From a checkpoint of a small transformer trained on Wikipedia.
Size: 9 layers, 9 heads of 64, vocabulary 32768, 54.7M parameters.
Each number is 500 + 50 x the weight over its row's rms, rounded and kept within 0 to 999. Layers, rows and columns count from 0. Numbers have three digits each. The size before them is the row's rms in percent of the matrix's.

# down: layer 4 MLP down (transposed), 2304x576, rms 0.145, rows 550-585, columns 192-383
# up: layer 4 MLP up, 2304x576, rms 0.236, rows 551-586, columns 192-383
down550 094:498475482540593560578391520453520474452470497523442548532532468579432571481525537577423451547502433532510517538514454493512439503513464482536466386476538482592497533527421431534563534456576491553542527453481491484453460464490401480495543533543514395482470574557502494371489460482437528510492514401513579510575605470458482528593444467517472458504505506469474476550515481558471539555483534535457384488430558586515507484438456584540508478511457501515543401501517477573532478492458510473439454552499585460551479484558449402488486437526490482477594459492518562532547382467581484473
up551 101:563516530558526553327460506546578476503461534479422641475510607538540438501414547452484514384540392504492586412461541500591501552580495580462498346524458572532546566486451544473520533485528442435452577527579550530362440416440483491508478329582506463443592504475486442404465489510525450524516549494528490378470520499534497434581396507481538566505466490569597542524527461523437513386426555503462560529520491476450495469521470524536460529513517461559428495531480483433494535529479518544522478383550534483508471443553484483554500470481492563429549632577495527463461608441501385513
down551 098:441555506579434438594608363447382570472519490480501497536522458417494402465561443527475526599507462586560462526395493576419491395529393451496498466456486488455434482523545489477503494442454440476628440544464414503567589552507454527384453597613504514446547487558557539542461517511547465409523440528437436473501431541487568579419510466509485423521536439511495410529553517474480444625537487495552479404452490414451473498453442460515525532500499520596460481467538460561476478510572571572435495532408440521548487417566473530509436577485522471525493454528562548462491479533509566468
up552 099:562592550477475444497496533468522529410499491471466438478552558438488536511535474479467491542428475419565463457534480478488505461430484450480560602366512480409431466496422506467467511533514541499524465596454511526500431484505491559498546518468450428491516441618508526449545493518478503474361535477533560611524560367439476479489521451485496551598445438600523524511489380461483658392468421449544379452592496540467512435487546456416565445506524506471560399489541527478511411630590440425430454474497529542500453520563535554481578565374497567560461482485606488435486555479453464388
down552 097:513506400452543605516514438428427480602521549543494507630534491560445505415466528427545516556553464591414545499474542456559525538481528615535537438477503515433591509471518544525480400573482510463432495488473487542434543469533547522489570539555469466475477518538519536528554485518456442591469528575434429510505428575564487454398520447484494524548504463552434542485519491593516544563456599461533518435516572522514515517559503502515516423533425481544547488482495484485529520481527434492513520490494492553531617452502499481458514569472478472501460528466501515510474391559461564478
up553 102:525519511468477420585546581436480445515498444457491524473473446450484399497514424420551601596485537471583480460607465560502447521616466396563543495543513530477427482549574486483548494498511423527499530485540581455513589483543391545506536520441555497468538520545482544454571507551513483494516480482515475419487488397485600412610476486466547499550565461578562429490526506475477497463523507496475500535590539437523535502559432469563506547512440518426501466483485451503474532581510603539491560483589568534470431533472522492516565566425401445330532521495493519428506511478571523527
down553 101:458555466540495476409539563506543501533562583506537489550521545426474464463530482369465444547479470508540564481487515421571590515495442415506572452522475361589398426568584436487464449583451491602529536422560563507493438450462612466568502493549472567484480504492539463548571474409480471506515499529575499461471512502506460495427560465474519557531483513396482517434503433516534594500550546514489522505403481542517526481515600571473493563490475527536596580543467528457470477468562463589568555519475415412440529498495490416538501502530428513538396412482507464509419527506484529458
up554 096:636423582522557415481468513456486561349414488543473510520486497468554526463540524474482579520482510483499453492521563504517445551411551560524546516426464451503503520463493495543380467442451506413522496527549442510530485458454486449490607554437458518538507525553398571459503534506588550427535569520537528473392499513468510520529464524541537484465521479467502539520439498571521480482517436475491514478547531492482496532517506434571546468456548535488443434476471489488504340511499523379542452562509550515552392490464581539500483453448555407530555496449526407526594452575479474491
down554 095:468477424593532668583488525538497486508483525487489537557508482482537534493402516460560489496427494500462498454547581432500452476487546427548565569545520578445551572547567485463540555605503494634522531423555552431588457494432625555428515565495472463509514488495601562487543500519468439509426444518427466510404474488511398445462447485448464453457427515469424556414545506572568536523548507450543511529482522423538527407478425533429530522533477473457581464530555508531493577444498466566519473470497430447539609481478435559480570450469491580513454501453480593429414495429548537505
up555 100:444522450494653493568556602573455502465469515428465474486408485449507420518559482528483512457541534515495385568445524552523496558491541596504441460493511579452394491464496558519527458547499452479564498442540554414483456529510523518460549499465475590551555536384545496472513555412495584530563572441485496507536467460568489501552444468517528567550529505456421359497483527457564298455634507457462511495581567412555605564587403427453503521547489473433454502496543562470456460605470483404476505532467475536573520500582619521482485494521534471494501434519519440537469498541501607592
down555 098:594542518602526535449618498441474453538427480483570514450546499535550522422586504502514486513570529502401573496514564531536478494448560450441511515503589468504571500578517481530558559503466454552527408540525502514541479570455546556530428563488484563490463467573477624449537365403514389509595530476434527475503507453479545526402453456543519418424430634533477554548489467558507543553514521491535482481532447470546490385484512478439497540493508495618548493486499507464576564473443508452501500485508575529474496499513504531435502472537530457494501419425462564418514449563433623461
up556 102:463487431408520548561470495430507418491584487521424564470499410610522462519450545526542531470427473379479537525518367543548605469532406643469471613586439438466523484478565518426499500472524451497490556483495497511487496488505448507561509497494567561401534477454545497484515479483571484543527493510493491557457608528585608489501506460563565530469471482538518491499408434416521521552410497528478430589535572492478499482448549518569464527524567487500486444519321546486455529577470538576570524528416439464492548505458505545441457466587463616549520481568561554480449500452428570438
down556 106:447448510436461432426485570433427534481580495528491579507528403493532451435459432459549428494442542453481563545605457541474492468482553368465432508497535457443493530447539418499514551549496455463574392527434488474438585532538503517495490449543542355537498558556568500641550542518460515453425495524492467504497492521578502522523499437542527561418452538572537503603507428398486404572568385449490456521516471558574498504542526539564475478502514446464514545496475470479459542490526451581437483498464463401431565406559406521473518469458404442540492441511520533476534520492486558490
up557 095:495441530446512507495461404459502438488489514528507494412529534538508534613544551537422535422496536505609509515494443505521435482497378473490498342467445444466506469425515447522446616543506401450475494449503477516514487554421450486536443487533498527478554568443397544521519595475597545508523560498592608389508531478563455497494538451415484521461497431579608509599517490554498535417458526519538446523421551545520534508509446481379432463439516598405480405641408463459448568448506546522609508492489388467566521462535493457482497486428507518560510457493566416451397440419445489561
down557 092:591568587582545447493508525527420538465500475515411460546459500498534460504366503529544535474487491496386544415551492550473511474471560543442475599595604529423577478534427527440507438482410595458555468473513502512493463493457484443467523505382554439512474477533459484540491374506511507481540436483454484586474504530475589436517506518593504479530482463461403423473444433407483474500461486479452531583520476491456498464582516591452479528594506549542444447427640484587506531456512422533539472419525433550422536628460506549495476618502526483473495409551455485389521521525555497556
up558 092:471476476410510560439486521496490503495585495584433449483466457503477438524538455502502347446455529472452449446475501472520517523466439444538469441484505481543536483420487479498405517564532626505450502513511481478435544410524568490524478470600489472449517467433554388539501496489428464494416480427446573453470515482450440517450524459546465493577503480592424457460481507498473501435577440556530428544514506451494562507548555449536539468509625503567442539505483393457468513510521503488512510493482532373483565491450565441480474602446573535579511529483427534472494519526548562420
down558 091:499497497489491534500546448528564527548500542524544484403477419451455459493489528450502540561483493524422487517507503502477434530452477572549476460529588502414517612554470483477493456553562499539449551545379533430535470527528569491447513496406517350587459445410396426487533554484471551540577474533550444470522452481511523549508465513491536567554511530538539468512382502467578484506414532480449542623420576498485511411438500444454493488501491462450467511585419472531425433496533415397540485491509455588492463524562467540417470439599437520471534550495448485505466514498495521505
up559 101:506522452476424516529525488489544466487425488461484484518598510440405423527430577481585450479415501577504506464459561479458454547479550486584502620533491549552558408565468416479505547610497520537505476514518515448560525462612565471481481490483469590479514512531551487521513467583553489490498556494502548474442446631530530412540481465475421414482545559470392505470542518543510447536457535469503386387515475495432546434385458484490503420512522405496554424462439405495543607606443519489477496596464578489477549486495505514476583450521530586521514521602484511460414475561521585450
down559 105:442496439429508517530541524563623522479435420459527518442500508449554467460377418479461497451479510524465504552444479512539398515467596491564455550569461474530513520466508590548549567497625499466485404488554524558515452543501520514556440525507558521489582493525504568521445510510504543469411440482483460490439421414478516535520389449480424480535482525390510560547591480479425485409498491591503501452515549527508529442491485453518462515509488373529542412465550480524518477649440496523411574578435438512515530540516513536531478537604565531487520495523421488496466487561545479428
up560 103:552601365494501479456484606614534473480431560511546488481512525326477499549497496547521599555441494495519518509391452565521568471518551488517521558513597519451421503598494481488488471518490607495486512489417412509480535518495515499562449495501546522461485477468525497429536537454470400566524516513444630456474595503575515504511560502548602434497499543468496522419434587499486552498597515501471590554430522529516512477393506497468694460529528501525463470490489481492483436487517476454562453529525502455450596427515408578578558522468450508490529559574458497494471502510467533486
down560 101:416458531478474393522539521459525564528562529494504494581517508537503481544510492533520424458466505512484563469601499482567523500537586524516553464473521470499459484522485459516509525535507466520474499581478547515445619630471440453577512420538518400574489416534419589509391480551534484539549356577602611486495574576542526575512582484432526523492492562513498474508527581469510531517486483518480594430430484500547465413516477511484462564429470476438534498370424442516448494578557571535452464470491399512512469328482513507433456545382478509484453446574506500596417494556443549552
up561 119:560492466465486506530497479475539561530484474430441483483612439485546486475500441495535541518497516485419470527452480598515523519539440410422520467598495457513565440625482563463573532586513513424477485488489503507525484487545516464472535600483564602422426426520676443531499569520487497551541571425517424570500517542321522440601540645423439477460477430405585536493467516495507486479487612522485535427462531526425484525435564484422504619475510495503483619515539574574549527443512531447485410520414502459550497519524547517501465490515537454428520531498481540480498495464465548477
down561 123:540431598429521480585461469470550470478501477400527448424580420502431564553536428508513489560466494471486462419560327567540526548429480411477408524489483360490514432533495479458432560598476517456546514522517556489468460430432533506525466520478516543485476513486504459503472436419550391487543576445551476505454526458514493468588450467501461458481432571382575476507497466470522527491592527441441445491559478521424621489463591560457505559474568529516461552550471647496509477438497414489579436505472523448571535434494530567522423504427426480512477602564476533545538562474473540565
up562 103:424548482486489475516506513566470526539457516498441473517489570462402413487501666598516464392449484419442429513444506534472507480497574539512535593405526480489528528536517564508493497538454509506522503502402576589468565480597472454416471404512502485479446408539487514545523415396506385441532527489432547482500454476569536460602599561398594512544502528468463407483501545549439505456570488535449482427449475517509582550533470447551523610556484490418555490639480446450509551443483576556528553549447352509476519469519431482443464484465461474491450600519466489542419509540466555479
down562 103:410554436462495509571515517564512570512567457415491505500479511468436472544473504582505618433536555511468516498481460470462571541516489522457487551487511449532371522572567617523559364480499498573478437516460515460539608635497573475551468425493524521501562445474430542464496440496472426496527461471502498450467412525447372481559494503471540562525510546550556585484487548436426432434538480490470584465483485456503559492534440522491428450450500532455520511491585420569512520443531429557477517438521583620503467397547521493476432536470522582477487382581457501537423502556413536444
up563 101:487564503453455397608536473355492562567472501530538483460506454450585506459511473474470507484529504459476481576455559537492414560491475475502461513488446498561488508492534482595531527548556495541508501445568326511559610506412511478446540495588506516581524444526512425515586504519503471452538493545528545505451489499518513520526550550495491509537531530483551520576495468524446466492384551469600513572447471491523492521486459515482538546410563492403533498493497471504473510592540528509459481502420457444471467486460482445525513434477527426506551532528538489551513495474472553490
down563 102:488563509499585411479443630461493497573547482506580551528473489504499530439513546568547445581540465527462492451457489452535444570460498486644515583498530541502521493457461572509422504614526513481408483564409477426564525414530447499539412539479432486533558458563476528535518428523420480522562412591429490566520479445485523544535598418503584566450449586500509461495569573543514489510567527498491532544498503431470527500469425504488486571540526467428427495576522482475480403471585466515434516524464572553451608504475444533503529516534510531557470545433473504476471527514555484545
up564 104:505495484539547562396531501518511472472480490513507451558578489511556531446541489526445427480484578525525556533512555416466458537492541465502555584466555523450489446447485396565460507544527436477523490551460503465476426520509544463591473564494476524479546527477483423543596459487435521497528484530556480464365512563556512512586477608484505580452487535478457535493547439482516438574462448484578478487445495487475556478467515527456492475547492478493569514388413495482476491519412576476469500502517557404508463494458582398444612599447542418445480406453528427566512566467408474411
down564 102:457532490444448426565644544479456469505458501489506497559473505562548426404535588592503552497459546544449388510513541326454467514432480492396491561513522475443558602510535458527497564532544394415456514446537523574561454520502491482445495440516517479535593483544456469531452550551526495510541449433466567514487443523478446410462575522553608454443546465603515536495429530535537558556525470592527445597392470397525470596454492490481558485580515546467431464551472503572496601537553546512472484476550489472472460469527483518528497464492563500486481496551441478463441579505428599560
up565 111:510529516437469538468448477643526519500496552539506464506513493430469463422523564451513470391514504550449530470480441461478525568495464539519589490491546546472526441492481455536570404518445522515446484469470525508446431573489474380500550577510440494563554392561507527522577540516489611517534463493504482578602405516510622526484439586474544519508526489467453502502451471525549497429465497555548390414537541449583422575423539537451428533508525450501560461473513518476555457504433433466565503435408546551485563436505547529431438550448461512490496548542460450563503533475498523502
down565 120:433528614476478453482517462504473471447476539477585500498538501462425539470529573565468566449528442442456497480522419477547588564405492485582509450490533511490428487510507552565507472517471406501448492500540516539467378419571467493527617487465468487442580473470435464543440472463394545442416470512511388558447439458559556543436605484569454597504408490437394452419611481478535514353529454432594497564553546491543472543482542521576509558519432531362533460530444450489451506502508468479559492622479473620554538426546557514477536466481496430601607410518472513455451465502545510537
up566 103:444556570505495502500585434419477487481525401476473511414541395452534560550613432481584500457470556484457483542540535512398487406446437476542531573541456575552552432475497499457415463462549534541543475577542517481569528462564504546525469454423468460559552499622390464584415454551533418500517435472581499510485487506492540419442548526473574469467552464517463535467490597471547565565503545471467452527496476552415538437429481552507404475483553399430426512524561446596518487450510476596562429463654483457492511450525547496587497569496485477485590511461484550510579495467517499488
down566 110:481453440472546503472498559546437425493528539502557407622418487479435502508362587427452466497569478524444503465522475470633545499509568510420474437533516413501472525576470490580517513461424435493461516487430539516481438495509475405394543533514541514448495531432604479381495478470475615474425530531502544496542450437540367612601558523547487478515466554557468495506475484463521494361476425469580637481553590454561494572562521445439473585541431606587579512512527498416562602485486509445433534528437522505476445632555511586498607419520532564475421540491500471483454548506443440521
up567 102:536448490567587550560588509498448577474494452567461489538509484485468510383603453546549477482446503509415439544456564524466465456556448452545473475454469526469552490476479497490527523521484551580498588477534440512530581445561443524482442514550450472470459475489550413477569456484368397508481569499558449488467453505600532509457529485534544509518577456514512524483505447499518533431519400440438554436477611589425503530488538461464429451534515541592521581465587575517516557513434520480526463499538508521497522448517443609466580439477490555480369581551554506527481535523576502410
down567 101:505526448465485453420491478554553458549507546357537447440486518550486449529389544443529578574488510483537566471580412501520490576507416492509571490556454433574474554502466600579464467470545493489513458544457562614400449550449595503507490470402561493515481467479498479511457504512532576504534501517461587436523538525421493498425482514499407525467529546472518510533471482449488513471539541539577480606502480464558491531460524478515482544523439429487475422517539524517530543527464457484530525522504465559478500507388615490464448463554467496567498533530501458474489502412465558559
up568 101:454447527599485383512371563533497551574491517584474519474521470527553562492572460634579396518573512468398468456498464515490519530500515465484465510467429538546480452426577474511437496554515486525528540491464497485553473520453472511543424446550543566605475555478560411416521565440470566528478491457495560488526553546473462480404575544471488448457475654432415545467402504546511558506519507470429514563477457572486515512474552552410453602506605507395438564513565514566537461512458487568588473568477447525507505480490565523519496484543585497483505546514448459568478575454557495460
down568 095:453483598511499530505485461533535482590485509541527548496517499521539531498523457476486514524470474433484533580542603503443500476503556406514451482588426576566456505483489403590522501519522459496550563570408530392567440549509535494512454433483392446454518465478546391389533523480487509470537515490460592488550512434496468507423555450486466553507521541530530503457525531496504523446518414498520413511542482421434503487349501481416443486457407498479500584532514461526443394475427474471553492501400471509492585534476498571532459481427472544541498509569456553487507509495484545442
up569 092:475496469499454433512528451496524403527506424432543534518540499431470651456524416491486515544513514533522481483530519462591502479535444424555454547432475481585435508533581485495518422553400503551474534488504494504445412551534452499493485497444499607520529535522503509465515508479561516413578511479526400510431623404525477499492503405491592572535502500509394504545524468519485454504428556470494551508513412460422424484407469537539518480458558507590507449596429543506526550450486442498477451467627485488456513470544471428441477481507478443649497378546492528506505543502374494505
down569 094:491478542543511484564417482514542570496445521462480467577572635519528454502525496421553466485522525464452519516462459550482509476526526507481552471476523480502522475540437513445469532469627377409510467506452481517517579569527499510434486542443566423464478509415520460576515578488470423493487520469479614481431503546451516483472522491472432445513557496566450477495399497466498508473587520546489524498387457556457542521490591509465472510443496642490428458420524488478506414526452498552561487441533550596610450536472472553551527375552594433491544507490430481557469518425457471485
up570 102:490504593495515465487505541507457492502462387519511441522413519511451468456471536413501442477480544533361540433459586534617474507465552467539456534423588599373432489417621505470439556558568535511533548554520595517478509544520533569517530507490495595551503557493452515520470431607578516428575506541511490445534496506489470527439474492576498557413600599528407472591445509512421535476536510426513543425401541515414478517456453511505514561474483549466479498495472493606428470545562575504485467519438495506505431500585544508475567557618426496431399537502439535539496528475486474547
down570 101:472555485500640560424563476530527506527497474538485528571462447491611522479475497463532537515504564477530478497441494520481502555495507442479475543448448522488514483563438469574553518434516450464435503507358473561487464541417456434575444517545468505511482453514445479569454544494546484441507571546450489557551525571473544472460469536478506482583555531485494483572501565559555492553584468529573555462508455455463480492532419434476530524505443522560466518517587487540371518569541527432559454534463563558465454409510557457532501541557504498528447473462506544567470537528539530523
up571 103:464473543445484428463563526583417464453443636404491466498623541455522371484537529469517491365560476461530446505453531507468503522553567521491587485547599599549478486460518485409402407559479453566498461518457497462502461512503517566508562563526494389549564469421478500431553559463469647503549412495506413544541491540540550610497553539477421506441476484519500589546464503511559453439450600511399551517590541486426517551556473549582619567463486472485502482558415461410595490466473524562494512474568441500583388429529530459515549553449564408552424496525380556495473491502474562391
down571 109:459499484479535422527512560553563487513491426469515498480543499486491392572576519548528464481433513599527397560496450529459517549462459512530487501542540434581481414475468461466478437489487497556474608493491461545517570577513470478534553501570394567547501488517465585569439505532549503477568454459525429500472505442481504604508594478588530478500529517579567515555535543483491424469400426447471513415451460595576487552592484488539436557429439429498388551564524447524464532554524486532567539547475559455522530454496469471551446433530618551613494514477394528567503472500473553406
up572 110:497461428424481417515560510549544478522404480592466472472556469483515489468532495465437511525540537524566546516480537476562473397508561491542495558507528517486478459487474554618480581451491533430454575503471465531557432518510504455482588482522424569565640484513488514493560496466485546478469439419560427464548515476534530425584446498420472534469562445475522479551491436541507460450429483565520471535506467458583490519517514473487493435469572549473520475454470450535537500439460606487436544473522544571480513532483439487558486426478476493532496477502463505523536483506462446432
down572 113:531504421469431488526605470533469419501501604561357549490474484552458470507513453641468456487537527517430453536505512545547417460449479436455519562528499491470515507415627452600513412483450558469410487464524461494504489481503441620563442429481548501608443462528580502530516611497558526439546447431500570511564485576426493540508556477444482499447519455432503504441565546458503544554529482522473569486501521542441465578476493466509476525466463501590403536500451435581586485436543590500456497490497508519457583491475467495527442483465535578578477446460479543480544443460483535470
up573 111:564510385531492449483493452489436574460510473470441517490443528478432388466436476516503506526570454527455509511605499507450518435533540444410466447466453510505515534521426579516490477439506537424548501466500475562472519503522522500389478542494475494538563526528571490536513537479482526511499449473588509503528500468519479497515519422494445483479535421701531521446536447497535459594478501441461440484461468473478590481531550492546518456481440471489467457513582486469566532486436497511558548515480404505512511498463355454533487461396503544568491450491578487473485603515498495542
down573 114:544476430547470548440513535524493493400530568495381406516455571446587501447509558533547386534523565525489537492571488475454454497523570519514542370533463445497492464536481448528447527425466491516415434531436501530466431455483568579491482510481502438589550571448486482557501530575396487547424388449457479400493522547531488501418556487456620504576576523487466439429509511554531501526525482443579508535605515447449471468518445462426512448644521513522481483443475530537519482531570468431449559508484561486470459496539486509610501459548424520597482485550495507546474489507560479533
up574 099:478518481351473542371592482567509445560540462471481562508520574487467465495583510501541600514481551555536525485531454514534494590515454471520480436453486613505440464446541445452500477437475514473541551489445518506523541505456510544508478550496505475447550442507442479593419496531461578542509422541503471563473556505484577512441565447474463461494508616516502468462447510541548567467548554507461462534492578586530521444485532487493545466485526492447453557453553495528539612540531544463449455482463408498558575416586416579503536497516479480441497523524464515537457528528519517501
down574 092:525491505642587500449509474339434529466531464587534518514470524444559567435454459471444449503586495505456530486517531524454533405428517531489555490550518430446559525543531594584509468558606558443522526467430450394428493507556559578467615476482505531457459522503519539416591538619567473511489576437469511517534404487560496413587471562530492507478441426396503565555516417445479455522455514583559463472429490421522498532516643584514488472512422550638491471442526425461582494498516543492511490514556569413569476632513540382428546400489546523547446548503478493479493423484553461491
up575 106:487396487519396522466490446463507466417432543544511559459487479486521500466459494511466518520460483478510500453516573441452507488573493565443495481468509472568496435505470608524437552464587512593461452484349472504476507482493474513555480501451494473499566453475520502356430429576557492524491539497537534590456505539405470422468587538543473450438521521557476499536450440473558525400504550469472440498553510430456530520558497611501578475555484420510473464509507495517592552627502569438442522511482492479538447531516462563524444597490517448560501440491497502508494494538513547486
down575 109:522425513501467553548526495541431504554532520402545494596493518495485425472498547518422473569513435472460441508486487438443525465508482658563522479559388563375566458469602581432502479546546561504513438563539428476514514540388625499522424487419488549508559592565452447501513499542561498549494515521426461440459607507478511486470592514497509512426537510534439487487531489514412549470466492516451463352613549475543567533537535473465510459428445505520521502433499527440582599430576521540520490457454456542479578519427527512541497581531534462516524502526532439561569490500517485442
up576 100:501498530471505512396464440468464501529444481564392453573454528498530511516640538453478401478525459493467474495500518523465482492406518446481531413475524505560491512410544521496456569606538537516543576442487452551485531535527516538457473606472419448569571576523423485586538447486478538448477540502468599525526461568576543423460424524524522503465470479489561557567436546490413570464466428495443511551534609584452554544474474552484471501454482497480444540423608536427410453395552484467574436550456433436505495511462617485571472408438436539532543518467490509453489496519500506466
down576 103:515436492460496523488485517616476488522528492527486584441471529476478469544452564606493427478568451467432518514569549585500453474477512496517583586528464457516571481481556547500639441473537533506480527524578455535446559531549432517530521536504455342606471493520486478600458526451449388485553474524534541435595531468528477468497415542475495424458552588473447535519570469397510522458515441498545559440592522587368453433521438590486460486514443511480515447516578447373564506547465489443548476460554466512546458457486482470469503536456502405555461510470515511541465504463465503520
up577 094:584477546510466465428475570416457421468599481447512522446453453492447485525429545543486533470453506516421479525407540504560527546520491525521513447515542489497591499455472565506470484452539540534463508551550535505408516520513563522557507554485506563466473435532421557475486572463458562471450568556505525530528408545522398432475418471500479507594515480459523427616491518551496487575493523493514518521571517530501555600474546479574554436404508578541520503563550507589522456496598548438520523439414450501488486507585548524543510492573469486513513444541540545489499480610456516559
down577 090:468482495535484506477503441582572524480526463481499460549565498530579459512530510627508468441433495589591492538508491530480512395418550473468462458466465571494532462489437473416509514516448550489547535444379525539496586617519438454467563417547489476471526514501508392465489625576505559482603526485471502532401682447474549496521475481478540540446465443466401518445400461501510460534461522531548566510457461493470521498488449546536487471579501401502445467598466455452543592494485482501507403540557504464524501433450500427544549531434412442435552488401469485499514419518517535487
up578 094:468488514450456515535507518458524490523453555455498448524490502442426432532462590449481478403539570465491538502546439570508563533491564511597532460556422566424441457440425462507422537573486566589434464503531568517439531424440503438513535553465457590482510487521514509560542489457471484507471564506508481540423443522563441538601528529481396387536473578468498561474478493516485533472445548586460491477482467523537562517502515445451504484525560544507521603449567523487566511551443475454489400497481483501575410539483579562487472537477511479635509558517627498565498455472475506526
down578 100:480505473499499598408607535595498510528573526449501463493593529523554540522542514506379576507483455471522551421528547457506534576536495509404459560387480522462524457514504522572519545530520442500507461490469491450506460437529507540595482577461601605496496529471472413570431437447515463522479494484498463476547506543481425474472520432457589545584553467527432529496516502652555525523558503557509405502453539505436501507494472495391558500524447534443414488536490482485511507439529527504506441524496464527395519399434514501486397504460469539538510513532365471496513471458522503485
up579 106:530535518528507595465536586545544563507427530496545445503491486507499539519561531495517455484530445498349484451555540475529534513505470509496566595553438551416485470511464482434608481499536569472525534445501517463560576527459513460503493482500425533472501468543506429642526474435398477596481530505450497500538485553520495469538561542426575474525450498482535548514449526536421472465429530547441438492455410495523410434482570449528505564458460576426561512529557534446546547493469512576444432530490423441469499430471467553541492515494603432497453482499417467475587511484544520502
down579 107:499493546472445448510612548529514549582504571378465459555422513538549474588413511518483463493543545469467451527503546450509486486473404529483507428500446487581410462479476501571501460444551513485537586519494500573532486421422518487546484461512571442560530451497483527607531497516483502465471509502484522625465523648466504546489541552531509451506506503427526477491489550483540570475486517519448514448576530557435461502541432515482464498492534561517522518566495487534477440584485445497508571435543475541406449459507590465531511553534469573450461465540484561516484555584411505520
up580 097:496518506487553513506516479513500460496540553510579490510536502583561436469524445490577496504491442419457509454463482441427468475492546551510493409488459453586553507568560544520437550521454510469410449480537512496505488434511551388394501594479436535511601455501545558409398526534471550546561434478538468563519556506600512473502442545578501495531508540511531575536473437491481450553534494460445457535440533529527402530536442453518502600554459547454454533444555593529454537448555535488530520588560457449632453503455480431538528494553484495528451499507447491472506496462499508430
down580 098:525584598419461480585533423564497470498562452516546492500462460522512531544509555422495518409521472457529565536589528403510556446550496530554392473474532562480444573562446464561474455484565406527597554470494468513538421510437443623481496518512475512461536469529535568399458482425544513486600423487543550479506507503513509446495534420577472532526500471404512412469420505560534496516475551547475521511532472473422487477563446537479499522438447547541455557522531435434444451489486488459387442532598575464523488575484478533549490497488442506455476524569554500589537504511447339437
up581 099:605465471509575433486496531532419523478506524497560503554456558450592491457508478481404456490552562532542538545479516505528419509464430557503442540496493581430509540528461401507450449554489429651468579418383474608583459488473494474540498462537428456465561535435434500470543483538502531426518468542502431481480545517582559556473541527433456513477554530483517543528448535490481430453493493511460514543520474430479482515461528533513497452471505459543474493469498500559524551478493535540465454426489417488442509536514482489474491429528515458525504523520466515506475496435569427578
down581 095:433552508501481503542420475571494469509483622575448459525545538572485602482555414440505594521464484519475499411441474486525381546492465599416420534514541546501522531568536502530524522408499525426459455528581596494496492440403559539561468533473503460510532488622452532527423461445458478457512469521562570452445538398451475515424515585492449480488548532470520460554433478509497525529482599514473506486541443449462469448519570413489563449514454513546544488455520471487590470486580586470527529503510496534452582545514457464529631512503455501494506444531526491502514612554519484468
up582 106:437482487539474496426565506498449596551600390496577478440411465476489540465537464531541505451457434447584489499531479474436482422513532409522471444465514458455406366450545525538521483590464541529485477494573509432516453490523551473446595482531444444540551475423517442519531511491458382497461452457393461565476474465519518553558479593408504643514476593513498566512524461559502522455529526493468408546406413463576493520443475523456517508541463484436522466482460537452550493617494520439483483420476425473472499518410512456571458521533482533600460546460481612518531491540520605523
down582 104:404414462480559433444434546618530454440483569544541506580458508472560526509439561463505461564515500432489540406483465493531463524539563456554504486547505442545512419483449589508452485500452480491481481484402439484538445429584462522534554450553485473537561482486497540426502512478516592508460455455485499497610418521511452391575497570574508510450504406533401394519493528376525509498467498514452533430475457524386553469550517527458547607565492498458553537571596486493432501541525458538544437584473492562474482518551540437486464444573532520598529542532483521465518521480484591503
up583 099:519400386500581447486421532497468481465477532464485490497479507586447461466532458476571460444591542511523572347470480495511564538439491540551595428495499451477599536518460545513406446478495503509478581505430497539463372478460557491567516559590488501517528511501429579560448574513401545476559561531411557506554530423521448526406585517492540398493483525523565505525410434510633495525605458556473474541392453446585494526506543636543487519514468527596491470458592448467520433514384480508489477457508434543545500516459418520585440528439433437524519477451552450577495542531482441487
down583 098:411478543480548596426528504534500414531566559414384469536491468432540529478444501529473558573481485541491492567535560490494457553425457519555403531544366524538454425407588541545405460491445541573480438436535492449498438507576504519445463470421428516510470458414519442619456485473598523544531381520488453552486438504515657551615510488527446520481491519510436509473490548586532426474441526561530540550577469525452504503481508455568508543430469431482549485539531525581501462495544466479525597565568505555398515393479527549516554551527541593497467546580425427532569522445441559453
up584 102:563458502480597515418521531499564516519554445451507625552503530542408488385525470571482560397465359447522418536527567543556535480497553498476405552486484504422533574444548501582538581433500522500568525445513491445431485497465555544439538543445445487549545577502490525490498500559478454473475501516521501450508466497522497400540454557486500481415610474500393521588531510508507477440473626494561485510513499465586451528564542551534477509521524549549502511577524487531455539507401521538545524506501452466468487497435431451532528552473541480557450583549468543510465471497447572495
down584 101:528506508440453481546576557486453532431476417419582539483477464538511454475579513504470514402459568506553424565436534492508497548473555536453482578609493472565494472564554465413492478557509485447462427477440488485573585545449468435454510546501496454516416498559390363467482463472550396453553528509508449458467611489462446420428531580566466554570525526475448488483540502587476460470563546567501473578507514513440585523488475431496421599552518549557545556500472620505487489519477527531555470407457629504498457473433510467538551458476498547485563468598506504544546563463483565528
up585 094:455569438427586412461499447538477430473523494431461517543597416471473374497480421522454473612566422546558494479506456564499492529439536493504486534419480521555536469442438429491469438469467379543457486439430488496496476562520510479575562542490420543446517489465529608492525492504521489540428473461486457468462418518439539519529513590510481528531411552477513458459496551413446465406539454479470467557458533511465575508535546485541505555441484507507511567490514513533449540596611461580464516414455543438515577615584478577530429543527444474536510492432550496494546471480395486527
down585 100:479407521477555549578505464469498550489589466434505468573505462544521466548493463598489424531496558479546533561449562463487435419491530512471640512637580480410514410473529419553480611471498536544539497536547475484468543475470516477536527407508532478564502481460542448504446553476600574484436518506548511522529589515540527505639521413487435634459515560541533446506475491497608515543428438462493491490453574476464488468540447537512506478596524511435415504625471519564472550499509626439519563480522464443471552593476435439532449476473569586474496379516465429579485599454523531469
up586 100:531580451559564544510457547453464503571527401508521465511447503493476571514420496516550479593468440429471375425429563605509590592528507535507516521518477504517456494575471440548541507495457484462520535440426481419482549478493496559527477523571570534452411524486584544519429569566494495561388566448532445490422514513465442519507642485448506410454473447473438486509566429527455457537489429460579501441581544445472569498563540565515512480430556523450565481429518499512548511565452436413465497548516549539480578448559541583567539530537453423548537477528513484520439482511543437468